From a checkpoint of a small transformer trained on Wikipedia.
Size: width 128, 4 heads of 64, MLP 512 GELU, vocabulary 512, 2.77M parameters.
Architecture: LayerNorm before each block, biases, untied embeddings.
Training: a variant of SOAP for these matrices, 100M tokens, 6122 steps.
Each number is 128 + 32 x the weight over its row's rms, rounded and kept within 0 to 255. Layers, rows and columns count from 0. Numbers have three digits each. The size before them is the row's rms in percent of the matrix's.

# layer 6 attention key, 256x128, rms 0.214, rows 52-63, columns 0-63
122:110163082190135117141151106115093099154120138082136089072119038122156117141097073149134159120110135145184121113134145167057166092131125168111154170133160097173150118142116076150148130057089149
121:117091196132185105101109104180128168129125215120171112091102165145102159103136202167122172106119165131105154160088133195098132173081084164163139113111127144151150175117164110161116148140102144
125:140121164092167134087191124098100125164106126118157146139044118118170113095166161135153097073137141105139103167093090137098145120120122097121149121162122148078161183152155165047136122122164198
124:135159093137114105109171199153107132170167124146143130103150189199131129139168134124095146091139056118124061062168148146124111103180089158072109185057150105187191143143131172156084113142094098
123:117123077060176116148181088106079121153141090190152142150119130192089197132147130109093074143111104093107128185165097107117114179093189104144143204143139101154092129134129111149133132065088108
135:109179097136046140121120104146102129167084143112178105124103108084035184118115151102100099186123130045077125122130059153134091138211124134132157094127133124166071166073108114143158117109104129
121:103156105161130158094106139052095146188138150148155099194163127127129147120083145134122208050121143140191149176111132111096132157125088115111097080112114100167152137098172204063115147071143106
128:144105139150106128154143123156139167137156167121153141115153143127165123124126132130116139176146033133235161086138140132111112189122153150147130138115088141188088163126103088136168123126095106
118:177124088206129078094191159040215136129152097126133143139162128170151143133106133110100094084168180103133046116103131189115159163121103134114142203133096144104126115140130122128151137120146187
123:103133067135130160169085188096166138117111162118098118137146180108094120129152160128138154071117086132121141115052135143140126120104137145113154134087134137106088145146119157149052121110120189
129:091168140175176130134153109107155151163105086118114132183111168105110045121152167139109096113119162109131146109114141133173102102075083138080129112131149135156163141134175154146149116142120152
126:095200125154151158131086122077103107091052096122128145123179076141160151157086160153099118136166123193139083104151122144067137121153132035182115197142151135126118148173122135108120156151172090
# layer 6 attention query, 256x128, rms 0.211, rows 53-63, columns 0-63
119:081125182091168147097118126133142111150156205162115143167084102082121058064108111145049066106104128178140115159091137136153138139098080101145136114160132160118136176205125093126167088178129162
124:149089147115147154104155169121114121137148122145099152133096170105164170102145159104105165131110158110146074089132161142139135132107116121171140119117159157138109138108186104121151159117133101
126:139116129128081092101144153070071145130077097024165101120062149109154153124118117159142092122073039116110092129144225131112138163114130124139154153122137120189176149135114126114132056080075141
118:096127081100160154127160089143134160096233105133150057151109146127108158091080084155151148148100080139184122124138100130096157139122143149143088137130102163059127190113095114138068105162136167
123:147109079168122170145101192119154115115143193148122149120085153095094161132108130084101158149092120049148196146132129114107099121080161132068102137133173106134117162127129134123073136076065145
122:155106092124109170132119106126107179170140105111111097064157119135106201108045106117101161098109143115115147145131172129102156125116090148143100112121220110162141153143121106167102156138136133
126:122125123099122146073120104154175173131140084120168094106160154139144105128165101121174166180120110080134127137133121133112164146125156157156091076128130124151044135138139095175215084131126156
118:103140113145104065052138116107132131081148087132121115099150139114152091157132166126125117101210130131121153067110107173114113093141087107089106204133191118147179131173122116067136125102132174
118:103160128099196121101122140094100131117153119101125113057110130132143080135155132151124137130077125129185153072133141151197084073098155041147098116128115153131151130124179125118147120160104158
123:101144086128168190121145118117114099129107102118135044145060090145114142102098125089110122127116134106031080100104125106131108140160158129142070121118148189199176052182140138110157159115127197
119:075139136178063148131050176121118138154115139119164095117165164137112125138139125112119109131165101133080139128119110167060096082147094071153149128153161113121059139100128181083117166152162105
# layer 6 attention value, 256x128, rms 0.278, rows 0-38, columns 0-63
141:074117123138128171085152176094168163111137145156155083104211152074187143164156077094142109132127061145119154147100143138103133124092124127188206110141144128140146115151095151088093163116126146
138:163089094099227108138128122136161102127104160118213111110083139109082073171100141174156098144145190155189115088164048099119049145114188119096170138131107114149117116166114180138117103088137139
141:134135147107096119144078167212144070160122125132146134160084070167091130156155175128096156080121123152143138128149103126109081181087098161143146166159136105123088131200127147131103107141116151
143:171132204174165159116140127085155108072136146123095118132177124130089173146136192180145105129149084118098154195088137095123130080108133111164084166077158106107138085104118113115133138019132087
138:105150104097191141069107148126085105160149113108097144118100112123134153112129145155162144147144127156128163112167163143116125082172201171106112137134148179050169165189190117131060064145138114
141:090115136149113133167128182090096105129162060106200145159067102182089146141151092093183116105148162159125110144112111106121088109143090126172133079100128080179109137079098149126107148133066131
143:181115075129141181088108102144118118131159156118049071154054080116127096133094167101137125129085123111116131173127161143108076119146143139198147144080098097135165168165060130179132121134099108
140:120128067123143136129117171111121183113140132100111115185121118124118202105094096110128190164203137107105123136109165123103074116043099156106160120113152165091069129125152118137150076109125103
144:120125144123109196162104092178140142109174197076077165146168121162160138169180158129109081130154160148139093083130098139151161123183098115086200086123113092102143138131114155123140076100158127
132:138085116080121138179098152109103101129148089150158122124171144137142071105162182131088122121106063070075082128153147187111156121159158113143173096133124152104149127139146184157104129176090107
135:076147173134171095053140107116096163063134175163096129163134063159135099137137168072147168160124092062124186212150101116137155135117160093087160119167102110141161124183104135139122134078099172
138:111162156113117097105092137138158151130151118156131088149173111162079125102122126165131155063097131156142111087102116064116108144066158101166141132163095141132140110114168128136159146170121087
138:134127150124140143128135099130157088119136108099127133124032127154083119147144093084130157101112070115153187142070140085125186079149156085058133181124158191145095122119178106194104109112131107
134:091178188073128146122198113151090119182143131082163129170134139166129169121103185114129068158155082104076156130098110149149137054113132145149085145119134123137158164081108134100129150129119066
130:173141130118100159102093143101103101161073164144113089114136159096117132120113174072172099169166165144155130110152100114167078076116120164161141182146149160118077082131161114172075170073126135
138:056094113104104118134146194136161123153110128145120120131080094130134151119100174134100111122159175173140115107039093118117152097177159135147102136087146127156078094155096131119127124132154099
137:070106161155121103134180123086129115159096164226074163112148081131090144124177076079114128095118153137120114091143145169185103086151143132107101089090111141113104167179106145115117141068154116
137:171157100092098163114189105118117132096138138147123116174117193184178121132046103179151102135138131162094114126163194169057099113122152165161040149109161160131136169114113127149106133127099168
137:102134147086111099176133120105121171118137163154090043124119159145140128073105135098124149161167107141094028127130109114154109127176076134108124163166169134162145155176119069107060132081159102
144:105050148102072102116109134116165152105123115126122173149101160103105100152087125073120125139151100137125218169145183126140156166117170147137096128130164110131187065190156146100130137111148127
134:080092114168168176122099102200121131193131163142160130149116129136208137115085176180116082087166110109118114096152144089174152081081114118119153140099128064137144114113098096105105155114145105
133:144094171136112121113126177206109117126119099081106121152143169112127076111164168126187181087122161146128128128157156137101104109132168141096159166085116124113146177107115091141208154123132128
137:098171173129089105160134122143159155125162101078103109117050141190153129108178076161100081141150174109150068112133189156168099185103159114116097135101099129112138087131203165055138124094117130
136:136156148143077131154102134091139210122157095083176207079126122143196153140104177109153125130111121147095128185142101088174084131171167133170147091067117152092073156116130126172141160118145230
139:112171123108107133128155178174128113141121149167198135117151122076161171150118139111168123112134113114143135143136178032121146140081121112171125181113141085082125154151120103132196122125093082
144:120140181125193157111087095165146159147132095070139159141164145104153070161162130086128151107174127117139090107085135097139087159095101088136119126139131115125113124157068152106177105076093089
147:144164116145148123111121155147113103156153153096078177131115174132170107143187079097149132117135117120080065147070089079153083204119159106169101091206144144138100134137130117076118109126091143
135:106179178092118085105105097075118086178108092180119071094156165126187198122150125143163152147156111172106152130120125096139125158161095145140113096093058115130168086149120114148143081075117168
138:134125160153142181087171107175118157138111062097165198115136136094032075049123084088149166183180123107135056107159100145111139171080136166120118146114116098106124121117131143134198130140141118
130:104096059103099191101153110123101146086148104144192131105133129124158178143136086170111134130204102132076121066152116162150116089134157118146124136111137106124146116168086133173167067096178080
141:137151086109119130095109172152122097126099140131071124112135089159137107108101172085102125216067163138110123097138167091094131096104155145110149171124131155136150133065088114124125104172113195
139:185124175161127097146141105075111148170158113135142064069148172147111105136137082088083159039112111140136157120124117133090124167131202134111145134100120106098102188188098136171137106141104163
127:038099112124126112104173141144111115107157163135090089098097140180115104106143119143110179104189139167107135125105163173091062202155105110166145149194139104095164115152083172136082142085112117
135:155126082115121146176137142149119164164066092083158178133144149123119106119147098196150106186185144185085140124144121104122114085133139135075127165118066141145125103152152084118141157179106151
118:107148105120115119146142133119181126157048089111146153044136068121113135129145183130105084089113156083199122120146062131134162190160166137159124136106098168077179142159142131136096074131151085
132:145153155127118110114063149184070120086166061100142104143119108115136185107150079165122129145087132127132131142130063132088148160153117098094125152110120168162114128176119048124107177159133085
137:177121126111131092062127105126131143078123128112089142080178123124089198075206128125140086082079119113105132124121098189131148118147125153144146137127186082093157120165177124134201147139155106
146:114113110143150144162096170167169151110161112106137104111188104121136151079169145134117117114145113127171152119113234068079127114157149106108122100143056099127156164131173128132108067147153145
136:123095120138089132062136222113123125134173131109134138131112180113158109169170139124121156161133145131124117166133071082122167139083140148162149157054140087166116102116127151112142106096160105
# layer 6 attention output (transposed), 256x128, rms 0.256, rows 0-37, columns 0-63
138:092121111120119118164095112194088127136126107105091124132136159154115159119060128148096160130107138097181163071144112127147143130136133154055082131135126092165137180164100114129095109120184101
138:061213107180128162125180169142078143109117068145081155143152122155112151141128144099140159066162071155094162132138128079122148154109122111131135092092180093186144132104147093134167117132191069
135:120182065079091117180128067169110179176110119118133126146109154117163169169101137102097117163165139095117111161086181113100114109179106137146151087164151075145114071159119105130144137163083128
140:083123121102151107158107104141155106117064083185053120124103198145130086118184093141147143173144191136182082121118115106196122177125118084125131169150076139120141114115159081098169112165126099
139:137098161115119137196110129121116122073092138154152124157141047177090137094103088112075086066108140097145126074176139089115199175118145105124087142090117118166103106144089113099132094127072149
144:106138145113198118122157142116147166121092101172187178103141148106142071120103139144111150139162147151017148194080114148122110148133160173110152137150129105086110120127104153091180110160158089
140:117153151114148117156146165067075170126033141076154189102168173151107155110072130150130152150119118085131100140123084123130101208099095126095170149134193113130126110093202073131084125196118186
139:148140094146146140142090125140156105082189129128095161098141149126118073144203096127146031149095151123091134168122102109121175085115147124120133138098083090074075155130123134111149170063089112
140:132125077124142106136117159160151071095135048079120052102140128172126122118116065162136179184136110149157183140135116218093123110130123163120091144177155119193119092059130117141102099144140161
130:095111204170154184135142126135168161134133125097081141151126119120171159156120086177103151188149138097183136119094100082132133138119155173180107125157145096115114111148144071164133090076142126
135:134118117068125141127125110172089117203106164082142139135133107151090147166181140171107102130164119106080117140094109122144151153138121087212111128131179090166151124107118144145123115149086187
136:114078160109107104133147071168098136141147183131125169156114149080082123139114160196138116091140120097132136132114080164097121141174088125150147146118087157196086081091114108082073137176147164
136:144117114123145102107144115123102140103083111119133088132170155159160118115080061159120081084145168158065112095171178145118123150128126137130116086157105129203128117128133166050144138142132087
133:182111141144156118110129137171115166119129112165102112133144178077124078144094107148157157097115242165110149116115138103130142166174135061147124048147162151114136084194119117146179130171102132
124:118132116159200096113105093192122156122189144110132146109105096150120149122122150121129162176126110156143119187117156118165176192121127145173098099160139092174157145137190131103179106093103090
127:154091082147135209117123095122147124142109155110178116120157158123140087170176135139104168152122087104099118119136174162156144158118193137159200157100105157089181146112188102083163112119132101
133:159156148124138134136069173183195096089113112080104131145105144177143104147147142154112115096151143091140129100159122074139162120119116099129108138130125118152169121054160153099144119128087135
141:128182146137194187123062068129146090079119134150120158076101149122132088052113167079104133100141142107133153131153102116122172170120100180123084126108151114089125115162132081088118099149141130
132:130143121145097144104090119137122154133144181123107139120177116113201076121158126099161150182101117172175174082132144126095145096120182135166096082108094089044163106146165174107095140129135164
144:132104146129192115103081094111163093128085150099147133139146099157148174121127097195116124102104191102123107115116110139154121117101113068170111117163130173090144114132103148189176108089079132
133:084167116106064091146148115104124132112129130136106157096121140091112155130120069132142150142100114129135202169088088101092142112160125116107135177134191173067176115100135119119176170135037131
129:118104111126145124149122125074139109212131150160125141127090124142127119092132080155068136090078146108080096156110110141139133114135108102133120112198156179233104117134105114123113107081096123
136:140141133161116138054104072211127130116165138138173126153171119122185089105085104132131149065122132139128141152127078078138114095211082098099096122121123127161095160104129088154163139156107094
138:153151169128145169093115136124063131101153147067120125153143164197119103096199144135118120108171130157108093146096134149097193082122164188138113189189109173150106141164128100102128111184128052
141:107107125134162127166107126109041148084150092152046121106147117145086092097095153109136107174117117146057109117166030151127126155134107116199184109085103090125100104139134154109158133173076158
147:093116069102145100213127141190108121161155137146121061067167132113143137136184132138151108154098100143164108112151167090142139114145129171091140122091188166213125135146128139121119120080107113
146:132171080115101119140080177176094162129115205092127128112131183125142097106087155176122130100103123126143159123137103119092120110164124187174115182098118167119172113161123080194214126031152154
132:089080116145172162121098134159164141068131162174143134166082095154097095170125117151165113067137125139134115144119111215092135108134098146118113133171124145121091146098159084134122172169113127
137:117186141163124098115105171065120133141151175149116133103138144140178121147117127154192140116097148142132162193126081099172146150118115084182131140100148175148140113107144185117138160090119108
136:148103187162128096168154187116151080124168076111089127170120127104156111067108106139144113079060131143190110117095161179150129093056107137120126149081119087120118142123169102122069165130114141
139:148109104119169128165187113131058168118100080129181144138158149150173190146091135071094091110170139182170163137112038112109112134106102115131109132111124154132147140129121121113120100156086065
136:138132117129196133131151150120142117122112078189021110160135120108126127167122138115126145070144102093112123082164156015135113093102088114100122116139155112148118093086156165103083115125207154
128:152094151108072104145061144207128149127118096095134119137149098115126126148071096113133112120124112100146101049143128085176134096100123152081119074101121140094131082124079106136097149113102135
134:091135125072172149144116118130081060109192171172112141096104122078101184123089148114130146101143146161151126136098144150128179060150131127130119129122092109134147158107099178124184105064121119
121:093119137144105156133137203119063144116106106106126138178165118191163145198135133128145152083165070133122121100123139113130168115154163091107108121158111130098102098106163082115116156081123110
130:154069120152096077064172127125105126170134143112163141104097154146131127136119105147107082126130113079089145085112158153121079123158114114133162142122098073116107113144101156149188102111163200
135:121085123152144170145167174072108051163095098162122131156135100144108107127076102206176077177135138112189111148160160142133130103153081116136134053162119127142089132156072088138159119104128188
145:153126158111165146055170154111174117191142110153143086132111146105110176165102101091077091198077115102138162105131061106144127115122150136114161124188135149138128069093097127112117089190129100